config = dict(
    num_hidden_layers=26,
    hidden_size=256,
    num_attention_heads=8,
    num_key_value_heads=8,
    head_dim=32,
    intermediate_size=1024,
    vocab_size=18848,
    hidden_act='squared_leaky_relu',
    norm='rmsnorm',
    norm_place='pre',
    norm_eps=1e-06,
    positions='rope',
    rope_theta=1020.0,
    rope_fraction=1.0,
    qk_norm=True,
    attn_scale=0.177,
    bias='none',
    tie_word_embeddings=False,
    parallel_block=False,
    extras=['gated attention', 'value embeddings', 'an embedding shortcut', 'learned residual scales', 'capped logits'],
    init='uniform',
    init_std_qkv=0.0247,
    init_std_o=0.0,
    init_std_up=0.0247,
    init_std_down=0.0,
    optimizer='muon_variant',
    learning_rate=0.0174,
    beta1=0.93,
    weight_decay=0.01,
    lr_head=0.00487,
    warmup_steps=0,
    schedule='wsd',
    decay_fraction=0.574,
    decay_shape='linear',
    final_lr_fraction=0.0,
    batch_tokens=65536,
    max_seq_len=256,
    doc_mask=True,
    train_tokens=577900000,
    max_steps=8819,
    dataset='wikipedia_en',
)
Each number is 128 + 32 x the weight over its row's rms, rounded and kept within 0 to 255. Layers, rows and columns count from 0. The size above them is the row's rms in percent of the matrix's.

# layer 13 MLP down (transposed), 1024x256, rms 0.0542, rows 565-591, columns 0-127
size [105  93 103  95 104  99 103 104 102  99 107  98 104 100 101 101 104  94 102 105  98 101  98 100 102 102  98]
[[155 100 117 138 102 112 106  86 129 121 131 121 134 113 146 111 134  88 123 126 170 126 153 132 130 109 140 119 168 176 164 136 119 124  83 139 124 168 162  94  96 120 172 106  82 110 151 165 151 141 107  99 114  87 133 105 108 108 108 129 139 117 123 143 140 145  80  40 101 115 140  99 139  43 180  49 138 116 138 124 193 174 141  94 169 115 162 112 123 191 162 154  99 113  60  92 141 140  83 118 117  92 156 106 170 111  67 121  62 146 128 130 127 179 168 180 169 177 100 138  94  49 139 155 123 123  71 147]
 [ 87 132 137 135 137 143 148 176  96 112 115 136  92  84  90 153 130 159 127 153 119 101 114 120 194 161 180  92 131 130 114  77 102 114 162 174 140 163 139 104  88 142 123 155  89 148 135 139 134 128 188 133 127  98 150 156 130 139 150 176 181 203 131 138  76 117 236  62 114 120  75 109  84 104 116  90 160 147 159 137  95 140 150 163 183 134 118 115 178 127 172 117  97 109 132 177 191 139 130 104 113  94  63 149 163 139 174 131 151 174 124 160 126 108  86  95  99  96 107 123 202 108 142 160 108 167  86 113]
 [ 44 125  81 156 140 115  90 111 110 117 155 213 175 121 126 145 149  84  76 108 168 152  96  92 144 111 121 108  98 138 160  58  98  85 179 110  75 172 154 205 127 129 135 132 122 109 147 158 143 114 145  80 162 137 121 152  95 115 142 150 109 112 150 137  73 139 122 131 142  90 103 154  71 108 122  67  76 123 138 137 102  58 125 206 172 104  78 147 133  66  63  81 108 107 109 142  94 124 143  88  50 141 131 107 177 145 122 123 133 143  99 144 139 127  89 140  93 126 142 100 141 152 168 198 140 185 137 116]
 [160 144 180 134 153 131 129 149 147 129 186  68 180 130 100 129 124 117 134  81 128 128 163  58 149 127 150  97 112 138 109 167 121 120 103 109 145 117  92 119  75 110 138 167 120 167 134 129 116 158 111 151 106 109 127 140 192 176  91 169 144 161  67 102 154  96 193 195 125 129  96 154 182 130 154 146 131 150 124 112  89 200 140 175 128 170  78 109  81 170 113  95 176 135  88  98 205 163 142 196 119 134 157 119 143 184 138 146 165  78 132 183 126 158 122 155 130 113 108 106  68 155 100  91 161 176 126  96]
 [129 144 128 154 149 128 113 169 126 113 137 106 118  64 126  72  80 146 127 152  99 174 157 154  79 133 146 153 141  90 123 121 103  77  89 166 108 128 167  98  90  66 115 131 116 124  85 126 126 112 111  99 107 127  67  83 166  76  79 120 189 108  69 120 154  95 173  97 148 135 114 121 140 138 113 105 175 133 137 165 145  89 162 132 137 123 137  97  61 150 118 169 111 155 104 133 122  95 136  96 115 124 109  57 106  85 117  87 140  77 133 133 144 123 105 157 160 117 142 119 112 142 155 114 124  52 101  87]
 [132 114 164 119 146 145 130 140  91 161 114 184 122 145  95  91  21 135 114 140 154 125 112 103 121 172 162 116  82 127 118 147 131 160 149 180  52 101 160 113 117 135 173 129 107 140 140  97 118 150 183 158 157  81 154  96 138 124 211 119 111 144  86 161 128 160 154  79 155 147 127 131 133 101 102 126  79 170 126 139 127 116  95  52 156 133 179 241 146 132 151 157 115  74 138 122 119 108  70 126 107  83 164 105 199 161  96 145 141 141 118 155  84 130 123 114 185 146 145 135 127 135 106 120 136 132 102 124]
 [109 137 172 150 121 128 133 103 104 141 152 136 169 201 147 181 154 107 113 133 105  90 130  59 105 132  66 150 102 138 128 117 132 150 171 150 146  92  78  80 115  78 124 143  61  82 168 120 100 132 118 202 111 206 115 158 202 105 177 150 154 102 116  88 123  88 191 140  93  98 153 142 115 116 175 136 126 184 122 130 132 100  80 101 144 165 147 148 157 112 157  56 131 140 126 210  82 141 140 168 126  43  69 112 142 133 116 110 152 138 125  89 106 144  55 177 134 112 154 161 171 107 140 158 119  98 153 136]
 [108  74 109 101 107 132 149 109  82 160  90 123 123 191  97 201 125 113 140 178 154  99 129 101 141  76 117 140 140 131 111 143 168 133 187 132 152 149 112 108 120 150 100 126 116 122 140 111 132  97 101 162 144 123 212 118  62 153 126 155 126 137 145 151 112 113 179 134 167 137 176 157 129  96 112 128  72 157  84  55 138 173 142 156  82 177 120 156 134 103 112  92  87 142 177  89 107  65 118  90 169 104 107 150 120 108 165 122 101 115  90 107  99  89 138 140 140  57  97  68 142  99 186 197 122 138  95  99]
 [164 103  67 104 183 100 174 131 155  65 103 161  96  87 157  78 158  68 145 171 139 129 160 166 168 107 127 186 163 137 157  87 179 136 138 121 133 144 144 177 162 106 108 148  89 149 156 100 124 103 208  87 152 169 104 121  99 178 197 108 113 140  88 201 141 123  89 159  65 102  82 145  95  82 130 109 108  97 145  86 117  78 106 198 137 124 142 102 137 135 190  97 147 114  85  83 197  93 126 111 132 128 164 163 138 142 138 122 141 129  93 112 160 137 101 146 143  79 157 108 139 108 158 205 171 169 163 132]
 [109 156 148 161 161 133 144 126 128 117 156  49  71 130 140 102 122 147 143 140 129 157 209 132 119 142  88 144 129 139 101 111  93 111 139 150 122 117 142  91 151 145 181 138 109 136 213  65 146 111 131 138  94  64 126 102 156 122 161 149 114 145  72 104 160 124 144 175 143 104 175 121 140  55  92 130 132 154 177 115 144 113 154 112 110 134 126  94 200 124 140 103 128 123 121 194 137 110  81 102 162 162 198  97 177 148 101 113 177 128 177 150 128  72  93 113 171  82 153 126  58  81 156 168 116 101 141 143]
 [106 108 151  96 168 147 150  86  77 135 186 171 114 197 113 117 159 135 142  96 100 128 127 164 115  77 132 168 125 128 107 132 138 184 109 143 163 160 103 117 164 140 140 102 147  92 132 114 167  99 172 115 156 193 114 127  80  45 123  97 144  55  76 111 161 184 158 123 124 166  74 120 120 102  70 146 162 120 131 164 119  86 102 144  77 145  87 107 111 197 126 109 178 172 110 150 129  81 159 140 190 177 150 125 106  87  86 120 161 174 142  56 116 107 143 142 172 152 145 170  90 123 177  88 144 145  92 108]
 [141 108 136  86 127 143 144 110 110 141 131 131 158 131 140 147 162 201 139 101 128 130 110 143 120  52 116  94 149  98 145 117 141 153  90  32 135 158 209 193 148 134 117 140 137  86  88 122 150 104 110 140 146 147 136  99 131 139  99 113 180 163 213  98 101 166 124 153 130 104 153 164 100 217 134 145 137 152 118 154  99 129 140  88  63 195 151  99 147 101  86 125  89  99 131 101 166 134 105 128 113  79 164 191 118 137 142  96 138 150 154 113 134 157  71 116 124 111 131 123 132 118  82  80 133 109 148 134]
 [173 113  89 111 133  88 133  99 137 108 162  83 125 158  85 156 128  58 146 180 148 140  93 160 140 136 155 146 101 133 225 113 149  80 205  60 153 112 121 173 151 171  83 182 168  86 123 123 154 151 148 172 106 131 145 105 113 105 110 106  84 140  94 151  95 144 137 169 132 110 157 173 116  41 172 164 159 115 120 127 150  94 146 153 130 146 117 126 101 114 113 150 110 102 178 128 107 148 103 114  98 109 187 152 157 144 101 124 182 128  94  98 160 144  74 147 102 117  91 116 124 166 123 188 106 163 133 240]
 [ 85 123 126 150 102 148  97 140  74 118 126 109 135 157 150 139 104 147 188 104 106  73 159 165 203 183 141 133 130 130  80 163 176 109 163 142 103 160 131  82 137 136 160 115 167 113 157 106 140  93  93 148 171  52 129  82 153 131 144 125 107 108 152 108 114  55 110 114 128 152 140  87 209  73  58 161  77 116 127 111 153  78 154 121 109 108 152 139 116 146 127 144  74 110 131 171  83 168 127 134  60 125 147  95 178 174 138 205 145 184 209 145 161 107 162 119 183 146 160 153 217 160 159 156  99 126 150  89]
 [107 177 130 144 114 155 123 122  37 170 177 105 167  96 186 150 134 168 183  93 116 148 153  86 114  93 105  97 143 146 111 108 138  81 126 154 110 109 100 148 148 165 108 144 123 148 107  94 105 111 166 148 122 111  97 107 101 130 165 142  97 132 176 143 112  78 103 111  84 131 131 121 136 171  92 129 120 141 115 163 153  92  90 110 129 208 129 142 214 131 198 107 126 112  97 128 124 128 138 132 198 127 136  76 121  65 128 157 129 169 133  85 147 120 110 108 128 189 161 111  99 125 146 115 128 143 152 152]
 [112 141 153 107 128 114  60 151 142 110 173 133 114 132 121 130 150 110 131 158 155 130 108 154 122  91 136 144 130 126 153  84 141  89 101 192 131 112 155 121 193  95 151 114 126 142  64 100 142  65 150 121 108 113 152  56  43 139 172 157 123  79  67 102  96 121  76 134 130  63 117 121 146  56 135 106  95  95 127 108 191 160 106 163 108 111 162 217 114 158 115 125 165 169  65 140 108 124 102 156 143 121 132 109 138 152 159 132 151 123  78 106 156 121 167 202 159  97 193 200 109 139  88 111 139 137 176 172]
 [142 120 141 143 110 131 122  57 151 153 143  94  93 124 118 123 135 176 144 122  81 124 110 129 141 156 118 155 135 158 165 110 138  77 137  86  97 162 136  97 113 131  82 124 128 143 122 137  50 133 163 160 145 129 148 158  83 141 126 131  72 148  76  79 191  86 114 126  49  94 125  82 148   0 122 126 146  72 135 146 119 170 110 116 178 127 170  56  96 107 126  86  97 152 110 118  98 110  95 164 159  80 122 173  94  86 139 186  77  87 149  99  94  89  62 191 107 186 117 130 119 108 132 109 110 111 128  88]
 [160 177  68 130 126 180 160 161 130 190 130 122 145  73 155 129 196 132 184  69 136  92 106 178 116 155  92  97 182 115 123 169 131 131 116  92 167  97 103 154 116 149 175 166  91 142 138 143 157 147 113 125 138 169 134  78 116 174 116 156 156 154 139  91  87 146  94 148 112 198 175 118 139 228 158 103 103 102 211 156 168 106 105 127  72  96 139 131 154 104 134 148 122 122 113 196 120 136 124 148 114 135 108 119  87  78 137 140 112 132 159 117 128 130 111 155 112 173 115 125 116 100 158 153 165  91 129 134]
 [ 56  94 148 121 120  60 119 172 175 143 150 146 110 128  80 116  45  73 140 111 106 134 139 156 170 153 153 101 120 130 130 140 132 108 170 104 139 108 102 132  93 142  84 128 141 104  68 118 169 115 126 140 157 129 136  92  54 115 104  93 108  96 145 149 168  80 116 185 128 131 133 168 157 255 125 150 142 102 107 140  93 155 152  96 119 127 109  93 140 120 128 117 114 117 117 169 114 124 150 144 102 147 143 157 129 115 104 104 174 172 101 138 179 106  88  61 172 167 150 100 153  90 135 126  72 140 128 128]
 [142 128  71  73  97 112  63 156 105 112 147 139 158 182 104  48 142  92 139 135 103  96 198  78 126  68 108  92 132 119 103 106 145 129 123  90 193  62 102 151  82 157 155 150 178 113 108 189 151 141 125 119 153 106  92 202  88 199 105 110 167 162 127 127 125 129 113  85 144 101  96 107  98 130 142 131 126 166 121 189 149 148 106 149 129 135 130 122 130  98 109 164 154  69  63 115 171 154 117 114  88  88 107 185 132  90  95 125 106 136 116  54 119 126 117 112 144 173 112 157  93  53 158 157  83 181 159 130]
 [114 172 110 102 107 166  93 153  93  90  67 146 131 140 140 121 147 145  64  97 156 171  97 157 152 156 144 129 131 113 186  92  50 131 115 157 161  63 116 135 125 109 140 140 159 106 119 130  43  93 161  86 123 111 108 171 155 127  67 126 115 127 104 167 138 130 139 134 148  86 131 141 131 167 179 159 112 155  93 118 103 138 147 111  92 109 145 106  95 158 131 111 103  57 159  99 115 122 178 160  88 115 119  81 137 168 114  97  54 119 114 127 184 132 164 146 120 122 105  84 140 173 100  92 123  95 105 110]
 [ 92 115  88  82  69 100 150 145 135 100 176 171 107 145 109 127 118 163 101 127 131  72 144 165 144 130 131 126  89 101 175  88 165 164  53  97 138 137 139  78 107 173 123 111 120 153 136 131 152 155 109 129 148 166 125 138 168 121 170 121 139 100 183 148 150 128 146  67 141 156 161 154 111  94 204 163 114  82 134 153  95 122 152 141 154 145 126 160 134 117 121 161  92 204 169 121  99 157  96 162 100 176 140 118 145 141  58 127  86 104 156 144 146 154 124  83 174 119 143 131  79 102 135  76 107 140 121 142]
 [ 99 169 140 143 122 135 115 113 119 143 143  62 121 105  80 162 160  99  36 121  84 159  96 119 150 160 151 124  91 115  96 127 148 123 190 128 104 153 154  87 108 124 168 143  80 145  61 146  83 153 123 108  98 126  50 145  72 107 177 177 132 141 162 129 171 126 195 106 127  70 167  95  91 117  87  84 138 220 101 117 122 156  98 124  97 166 128 122 142  91 113 118 121  94 136 121 120 129 129 116 115 120 116 116 108 170 129 110 108 158 158  78 137 137 130 114 134 143  91 104 107 129 157  97 159 151 128 157]
 [183 158 167 110 149 130 195 127 144 125  91 160 145 106  85 112 113 133 112  84 129 127 142 137 128 114 157 115  95 112 113 113 153 120 138 166  48 102 153 140 132 128 113  96 171 122 139  87 126 102 145 167 159 166  13 154 133 167 116 148 199 192 125  98 167  88 162 158 185  87 124 144 113 130 108 171  74 116 129 118 146 179 129 173 100 142 151 144 175 100 138 161 162  66  92  81 135 107 141 120 178  96 144 193 175 181 141 121 139 152 120 138 131  57 149 145  99  68  96 165 167  58 122 111 155 124 122  98]
 [ 93  83 156 127 152 126 180 136 148 118  91 147 176 139 134 111 131 166 110 153 103 149 144  94 131  90  68 148  75 117 102 136 122 167 120  95 135  21 118  78 138 181 115 134  76 135 124 182 103 107  95 124 128 130 124 152 140 177 111  61 156 146 147 145 152 140 145  98 137 167 143 132 185 131  93 124  81 154 105 159 121  90 167 121 165 117 112 108 106 196  93 113 147 179 148 130 230 161 151 104 142 177 182 157 188 200 115 105 103 122 119 106 164 113 146 173 137 109 135 108 136 105 102  92 129 125 160 104]
 [123 129 113 122 151 130 115 163 179 149 161 106 143 161 106  75 123 148 149 127 120  79 142 143 147 122 147 131 157  87 112 141 128 153 133 182 219 129 137 149 125 130 162 190 138 139  99 172 157 175 125 135 125  75 119 134 184  66  68 117 169 160 163 120 150 161 100 164  62 114 110 205 104 130  89  62 124 155  65 106 144 127 129 172 128 121 120 126 129  94  86 166 143 145 103 119 131 130 147 202 166 120 122 130  91 155 138 128 175 167 182 157 135  80 127 138  91 116 104 174 141  82 106  97  87 140 118  52]
 [121 134 122  88  98 142 168  75 131 138  79 192 149 104 121  82 148 164 148 178 202 136 125 175 130 178  73  97 161 143 167 130 142  67 157  98  72 118 114 146 142  57 132 117 119 129 151 194 179 168 134 223 155 129 156 127  65  76 191  44 156 137 140 120  95 125 154 135 115 124 178 132 128  90 171 131  95 174 123  98 116  81 149 138  81 114  67 149 117 114 126 185 142 152 117 145 111 117 138 126 110 110  93 150 120 120 141  83  67 121 140 107  97 130  61  79 109 110 146 118 151  59 164 124 103 137 107 125]]
# layer 13 MLP up, 1024x256, rms 0.22, rows 566-592, columns 0-127
size [ 94 100 101 104 105 102 106 101  98 104 100 107  99  98 103 104  99  96 104 100 105 100  98 104 101  99 103]
[[169 120 100  88 148  85 120 135 136 109 133 154 130 136 128  97 163 174 100 148 163 146 168 145 182 137  71 154 170 143 132  56 122 100 117 105 196 163 160 147 128 201 164 100 115 108  73 126  95 172 130 139 176  89 141 176 137  55  92 134 180 115 117 134 160 151 115 132  89 158 145 152 134  75 122 124 112 128  82 108 117  99 110 140 112 124 143  95 134 122  99  54 131  73 163 136 135  44 135 113 186  36  81 121 113 109  75 126 122 133  77 118 164 147 141 179 141  97 109 147 172 121 169 175 125 122 100  97]
 [134 133  62 118 174 155  93 170 103 132 143 161 125  82 146  77 124  94  99  78 146 139 138 110 126 132 130 159  68 113 131 100 135 120 155 144 120 157  82 102 124 105 154 167 128 139 163 126 194  49 168 143 143 127 152 164 125 130  89 117 119 124 189 117 178 156 122 124 192 154  98 183 128 127 170  95 150 132 173 109 154 148 179 123 190 105 114 164 144 101 148  90 117 105 117 189  87 150 106 128 132 138 137 109  80 105 100 151 132 143 170 199  96 128  97 135 126 115  71 177 179 135  96 153 130 105 130 139]
 [ 87 109 105  92 109 164 110 118 147 136  88 184 159 157  58  96  88 123 153 165 124  89 195  81  79 132 175 142 182 131 148 161 128 131 178 209 117 172 102 161 108 131  89 159 114 102 181 183 163 117  59  83  93 117  43 131  90  72 135  65  52 140 114 155 135 170  94 115 131 134 110  99 109 138 113  94 152 125 117 122 120  96  98 134 145 131  98 141 164  78 110  90 132  97 116 162  86 128 129  77 170 145 130  88 126 115 139 140  88 113  59  69 208 163 144 145 145 133 172 142 129 151 144 142 157 131 125  83]
 [121 109  89  96 181  93 112 148 154  72 133 124 173 138 178  90 110  87 207 119 127  92 113 208  90 162  88 134 159 123 100 183  75  66  97 151 131 136 157 118 102 122 150  95  53 111 124  72 116 121 143  94  98 156  84 164 130 111  75  88 168 191 134 180 142 148  71 160 166 163 184 114 161  81 104  92 168 141  79 135 111 133  92 107 155 132 139  92 123 105 138 163 106 145 110 153 129 138 164 180  62 120 173  67 155 197 147 144 139 152  87  96  98 175 166 114  98 188 193 131 139 154 174  73 106  92 115 149]
 [117 145 189 116 113 112  88 107  69  93 124 117  89 128 103  74 141 133 148 148 126 122 189 168  90 143 138 113 122 158 131  92  91 161 135 125 120 115 142 168 147 142 115 117 126  79 113  87 110 131 115 114 145  77  99 168 152 116 124 139 134  90  91 114 132 117 154 105 150 144 126 139 143 124 159 115 122 137 148 198 133 127 139  99 133 136 142  52  73 133 120 108 173 175  74  75  60 111  92  92 147  92 144 104 153  95 117  93 123 155 129 102 146 169 156 160 105 109 168 133 154 153 149 157 149 147  95  89]
 [154 151 152 104 107 147 125 119 156 163 176 161 179  89 117 106 190 143 152 131 115 222 126  62  98 110 176  98  74 126 102 185 146 126 140 121 110 149  91 106 136 156 234 172 130 163 111 157  95 120 163 126 139 166 146 114 125  84 144 112 107 123  87  87 167  84 173 129 154 150 158 117  86 125 141 178 142  65  70  69  66 128 144 115 160  78 187 129 129 138 172  85 174 145 162 171 127  66 148  91 108 152 138 188 122 124 152 123 120 122 160 135 146 123 171 121 145  92 161 192 109 122 147 124 171 119 180 101]
 [111 126 124 132 132 117 125 152 177 161 116 181 106 109 126 201 174 103 171 152 147  96 162 128 145 150 118 125 139 118 159 159 150 112 126  97 166 104  68 146 108 162 152  94 211 149 134  91  92 113 169 151 199 129 165 112 108 109 133 103 140 125 208 105 149  97 183 113 180 131  85 142 121 153 113  88 122 160 134 154 155  74 107 187  72 144  97 131 163 114 140 118 117 173 118 143 176  89 115 136 102 109 149 103  73 138 137 186 169 112 117 117 137 110 179 137 142 112  89  68 177 106 131  98 109 174  87 111]
 [111 120 196 169 126 141 177 124 130 178 103 180 123  89 172 169 146  73 145 146 138 165 134 141 162  91 113 112 126 137 116  63 169 168 160  73 118 120 150 153  86  88 166 137 102 117 138 108 112 161 169 169 128 165  92 159  51  93 106 111  70  87 126 101 202 133 142 145 169 131 154  84 139 128 146 126  75  58 201  69 172 113 194 116 162 119 168 125  92 123 139 129 131  85 137 101 143 105 111 202 138 111 193  78 182 189 120 104 145 129 152 162  98 138 114  93 102 136  96 195 142 118 117 150 128 162 114 135]
 [ 84 124 117 110 108 158  93 123 118 159 129 144 152  84 150 122 134 124 128 124 155 129  78 130  89 151 113 120 169  72 151 102 143 146  95 164 124 139 135 129  81 123 130 159  99 124 152  94 133 131  95  83 108  94 115 103  91 126 125 225 152 156 117 131 152 162 111 125 154 113 186 146  49  86 110 110 153 163 135  25 166 130 171 153 163 109 156 184 181 110 141 122  97 156 150 131 163 126  86  72 112 164 100 137 123 120  82 112 147 147 116 163  88 109  87 107 139 146  96  92 154  63 178 116 163 134 109 154]
 [113 133  74 110 110  66 149 141 126 127 137 153  70  68 142 101 142 157  49 144 139 127 135  76 170 131 134  77 130 192 138 122 130 117 149  99  87 166 198 169 128 119 142 159  99 103 122 163 148 105  47 136 155 104 112 130 102 126 142  93 110 163 125 128 126 100 144 173  89 131 178  94 157 141 105 193 138  67 110 133 116 125 117 160 129 117  77 108  94 123 169 106 123  22 153 145 187 142 113  90 148  93 178 159 124 165 136  80 148 123  75 163 138 174 182 105 156 124 143 126 141 136  90 104 130 152 156 148]
 [111 106 103 171 165 124 103 190 136 139 132 113 102 102 122 109 146 124  85 145 114 182 152  99 139 149  99  98  74 175 116 174  98 141  76 123 153 160 118 107 100 112  97  88  93 102 145 112 162 172 117 125 151  33 114 145 146 102 154 173 134 189  96 123 146 138 161 120 108 157  71 106 130 143 179 199 177 112 118 127  98  89  85  97 123 112 103 111 136 130  82 147 171 117 151 106 130 161 148  82  76 135 169 121 164 106 151 122 111 114 134 180 113 168 159 154 143 121 117 126  69 118 120 116 103  86  93 176]
 [133 131 168 111 130 136 168 135 142 186 123 143 131 146 215 110 153 131 137 152 140 132 147  83  80 159 166 156 158 159 132 141 115 117 175  87 134 155  68 176 147 174  83 126 116 119  78  98 150 145 135  92 124  78 151  83 104  63  54 101 197 123 133 113 115 108 104  87  63 114 155 120 110 134 124 124 158 141 133  79 108 151  93 139 113  89  90 195  95 116  58 125  86 117 122  54 171 135  94 106 122 138 214 127 114 128 148 143 162 140  78 113 174 116 101  83  86 161 131 104 159 127 152 157  81 165 126 103]
 [192 175 135 160 112  83  95  96 162 159 147 131 139 188 132 203 123  92  78 132 126 129 129 103  64 119 118 136 137 200 102 104 134 116  96 165 110 130 144 122 118 184 100  90 121  86 120 148  83  81 111 129 107 152 125  89 157 108 117 144  67 181 152  59 139 172 140 118 116 115 128 132 114 121  89 124 127 112 143 125 185 119 135 174 120 130 143 161 151 128 143  88  92 105 139  56 102 176  64  40 129 108  99 135 121  88  96 102 177  84 189 106 170  60 100  83 127 147 116 130 129 109 140 139 115 177 147  77]
 [119 157  54 133 177 167 105 124  99 128 192  72 156 126 111 106 157 156  80  72 101 133 140 118 129 148 132 141 155 113 205 128 183 144 115 123 108 180 149 115  66  99 136 137 190 114 116  80  88 218 106 153 100 136  94 114 124 122 148 149 120  83 176 112 121 123 170 159  93 134 102 126  85 100 103 100 124 118 130 123 130  98 131 147 150 160 115 153 129 131 199 139 143 159  77 149  63 133 153 145 179 148 101 207 110 162  97 178 160 161 154 126 120 119  96  67 199 151 134  68 101 106 136  65 108 118 170  89]
 [139 179 135 161  94 123  78 130  69 131  69  60 109 172 117 149 175 105  65 119 131 130  99 177 138  99 114  88 153  74 147 125 148 191 170 143 190  51 157  77  89 154 145  95 171 132 189 149 128 151 157 139 113 165 187 144 126 180 131 186 128 169 149 132 149 147 130 137 115 101 151 153 148 143 200 104 130 138 140 127 123  90 199 120 178 218 115 109  69 143 157  97 131 144 122  27 135  92 108 114 193 135 164 155 101 212 161  95 126 116 142 143 137 173 131 129 112 158 160  92 101 136 134 133 124  72  91 148]
 [180 162 124 122 124 151 129 190 192 137 153 157 169  90  80 158 173 208 225 168 192  87 105 132 148 136 151 150  83 115  87 121 161 146 164 186 138 180 130 155 118  83 115 164 123 146 147 111 101 153 149 161 167 132 136 149 113 158 114 148 101 130  40 123 190  42 142 150 103 156 138 110 137 115  83 162 149 122 102  85 145 176 108 191 216 135  89 124 157  98 181 106 137 134 145 147 110 159 164 128 129  87 144 124  81 159  93 153 134 147 201 110  80 116 156 136 111 151  77 106 162  91 120 166 130 161 196 126]
 [ 76 126 142 164 139 126 110 153 126 159  92 169 149  96 153 167  60  83 128 149 123  92  98 159 108 133 122 158  86 126 171 141 167 174 127 143 168 170 109 161 110 207 154 120  73  75 108 144 122 154 163 165 103 125 101 111 119 164 134 189 161 151 125  85 133  89  61 138 141  97 143 171 183 138 134 139 131 181 138 101 118 162 125  95  73  89 131 195 131 108 146 160 145  97  84  82 106 124 127  78  70 119 100 101 174 116 142 118  70 156 129 109  98 173 131  84 150 133 169 122 179 126 129  95 156 123 137 152]
 [128 127 117 129  97 102 195 157 100 116 119 126 141  66  83 149 120 113  77 113 145  82 142 134 100  99 141 116 154  93 122 133 126 116 132 157 168 118 140 188 119 135 127  48 128  97 153 137  59 170 178  99 133 144 161 143  88 171 141 158  90 157 184 114  95 169 175 193 114 118 106  61 131  68 111 133  96  85 107 113 232 130  71 104 156 154 165 134 123 111 129 149 144 117 161  87 137 182 132 116 156 160  69 123 163  61 140 141 146 131 124 191 156 130  93 104 134 126 201 158 126  83 114 110  39 138 111 150]
 [ 89 102  93 137 124 191 138 111 128  99 113 129 162 136 103  89 119  74  79 114 112  77 190 106 177 115 150 148 126  96  87 172 110 140 142 140 152 137 106 120 131 126 136 168 201 113 121 145  84  82 112  96  97 164 120  66 115 150 145 134 164 102 137 116 114 170 108  89  63  98 101 136 137  96 140 146 122  68 177 100 227 104 131 102 176 154 128 147 118 107 145 151 196 164  89 102 100 122 130 146 148 141  95 110  99 142 200  85 144 121  91 113 128 121 120 109 144 139 137 124  78 123 106 139  95 115  90 124]
 [165 125  95 125 151 150 125  33 124 158  55 150 154 120 132 154  98 127 141 170 103 155 149 134 155 132 153 144 131 134 182 109 157 155 135  87 130 107 177  98 130  88 132  66  63 107 145 141 159 123 125 152 184 135 118 173 141  79 128 123 131 142 126  76 152 137 105 178 124 157 141  55 114 120 175 195 125 153  99 108 144 149 139  89 113 155  72 141  75 141  94 161 113 148 126 127  86 141 124 171  74 104 175 159 146  79 140  76 175 148 153 109  89 167 147 144 120  96 120 164 176 138  96 127 114 173 152  93]
 [187 164 190 121 117 175 170 167 179 115 108 201 124  73 157 158  95  86 166  29 168 112  88 100 125 117 143 135  75  98 111 128 136 144 160  90 158  36 147  93  67  94 137 208 150 112 126 128 102 134 126 159 147 129 176 144 159 139 102 135 132  65 108  87 104 172 203 101 141 158 169 101  78  53 184 132 115 123 119 113 100 112 155 104 188 156 152 108 123  81  76 125 136 142 115 128 142 150 159 190 147 133 138 120 182 112 155 117 124 152 155 136 137 109  84 137  70 120 114 181 141 149  91 137  72 113  62 141]
 [146 100 148 136  76 115 161 141 113 132 168 140 182 147 161  52 129  81 122  70 141 165  62 141 158 120 150  95 122 150 133 161 134 147 102 163 120 164 113 142 112 175 168 201 104 105 127 149 100  71 181  96 166 174  82 114 177 121 119 118 158 152 146 123 141 163 104 130 118 130  98 150 176 138 134 130 145 124 112 140  89 126 147 103 121 142 180 159  94 137 168  78 125  92 138 135  74 118 163 117  61 131 144 129 141 173 111  86 133 125 160 185  97  93 124 158 112 151 205 121 179 154 141 115 131 177 162 146]
 [126 121 187 150 154  96 153 113 147 101 158 173 132  78  91  61 106 123 111 168 124  90 119 118 127 183 107 129  90 102 135 118 143 117 155 154  98 109 127 128 108 153 142 151 165 169 159 168 155 116 185 191 135 125 170 148 121  89 118 112 155 135 133  88  73 169 138 107 104 168 113 189 157  72 125 137  66 136 144  80 136  95 116 149  96 132 153 129 132 143  80 121 108 117 120  86  86  97 180  80 115 160 161 147 139 122 101 119 120 112 124  92 141  98 146 125  94 111 192 130 163  69 125 151 121 162  57  35]
 [125 128 137 100 161 148  74 146 105 162 118 124 133  76 122 106 175 141 105 119 171 213 114  45 142 143 129 131  75  84 164 123  99  89 132 126 180 116 150 223 133 128 113  85 103  86 139 123 106 109 141  69 144 142  93 100 223 122 111 124 153 144 131 118 148 101 166 130 215  79 182 129 139 137 153  95 128 103  66 123 108 115 207 135 137  79 119 123 125 112 145 156 127 173 172 129 131 120 181 139 144 148 136  89 175 172  98 100  94  58 144 100 103 117 125 132 137 105 144 133 119  86 142 129  99 150 116  94]
 [141 104 160 130 166 120  75 156 136  99 133 185 121 153  50 196 141 127  97 152 113 125 121 122  83 159  94 195 124 129 152 126 131  92  86 175  94 133 143 101 127 132 120 138  44  97 100 114 185 134 119 127  87 119 180 163 144  48 174 122 129 136 146 157 114 156 103 128 154  89 111 137  89 101 126 169 116 149  39 155 118 164  87 133 108 117  94 155 220 155 114 115 106 169 108 104 110 164 129 141  77 116 163 135 100 141 103 149 146 123 192  80 135 133 140 128 126  75 167 159 114 145 157 155 108 146  73  87]
 [144 118 142 172  94 108 149 149 131  77 131 137 144 135 103 104 149 159 154  68 104 147 182 102 127 103 140 120 126 134 155 129 125  46 104  97 147 130 138 149 192 111 174  97  96 153  99 165 248 151 123 121 123  91 152  99 153  91 170  99  68 117 123 156 146 129 111 174 121 162 136 150  79  95 143 166 106  88  75 131 125 162 135  86 143 132  88  79 132 100 160 142  77 110 142 129 166 154  81  93 155  67 135 171 175  73 161 103 166 166 104 127 140 132  89 125 123  88 132  78 121 129 170  83 105 118  84  36]
 [144 112 164 152 173  68  90 177 121 171 101 122 155 164 133 127 109 128 128 107 195 146  92  91 156 152 147 132 173 154 146 173 130 105  91 127 154 165 128 157 128 109 130  82 100 141  53 163 117 161 104 129 130 121 143 103 167 107 127  94 149 140  88 109 156 186 134  57 116 134  67 162  75 158 114 141 171 147 106 116 153 131 139 115 143  93  99 132 131 197 166 138  89 163 148 141  25 115 161 137  86 143 173 123 135  97 129 140 148 165 111 176  45  99 160 103 162  85 139 140 162 122 107 142 131 111 175 149]]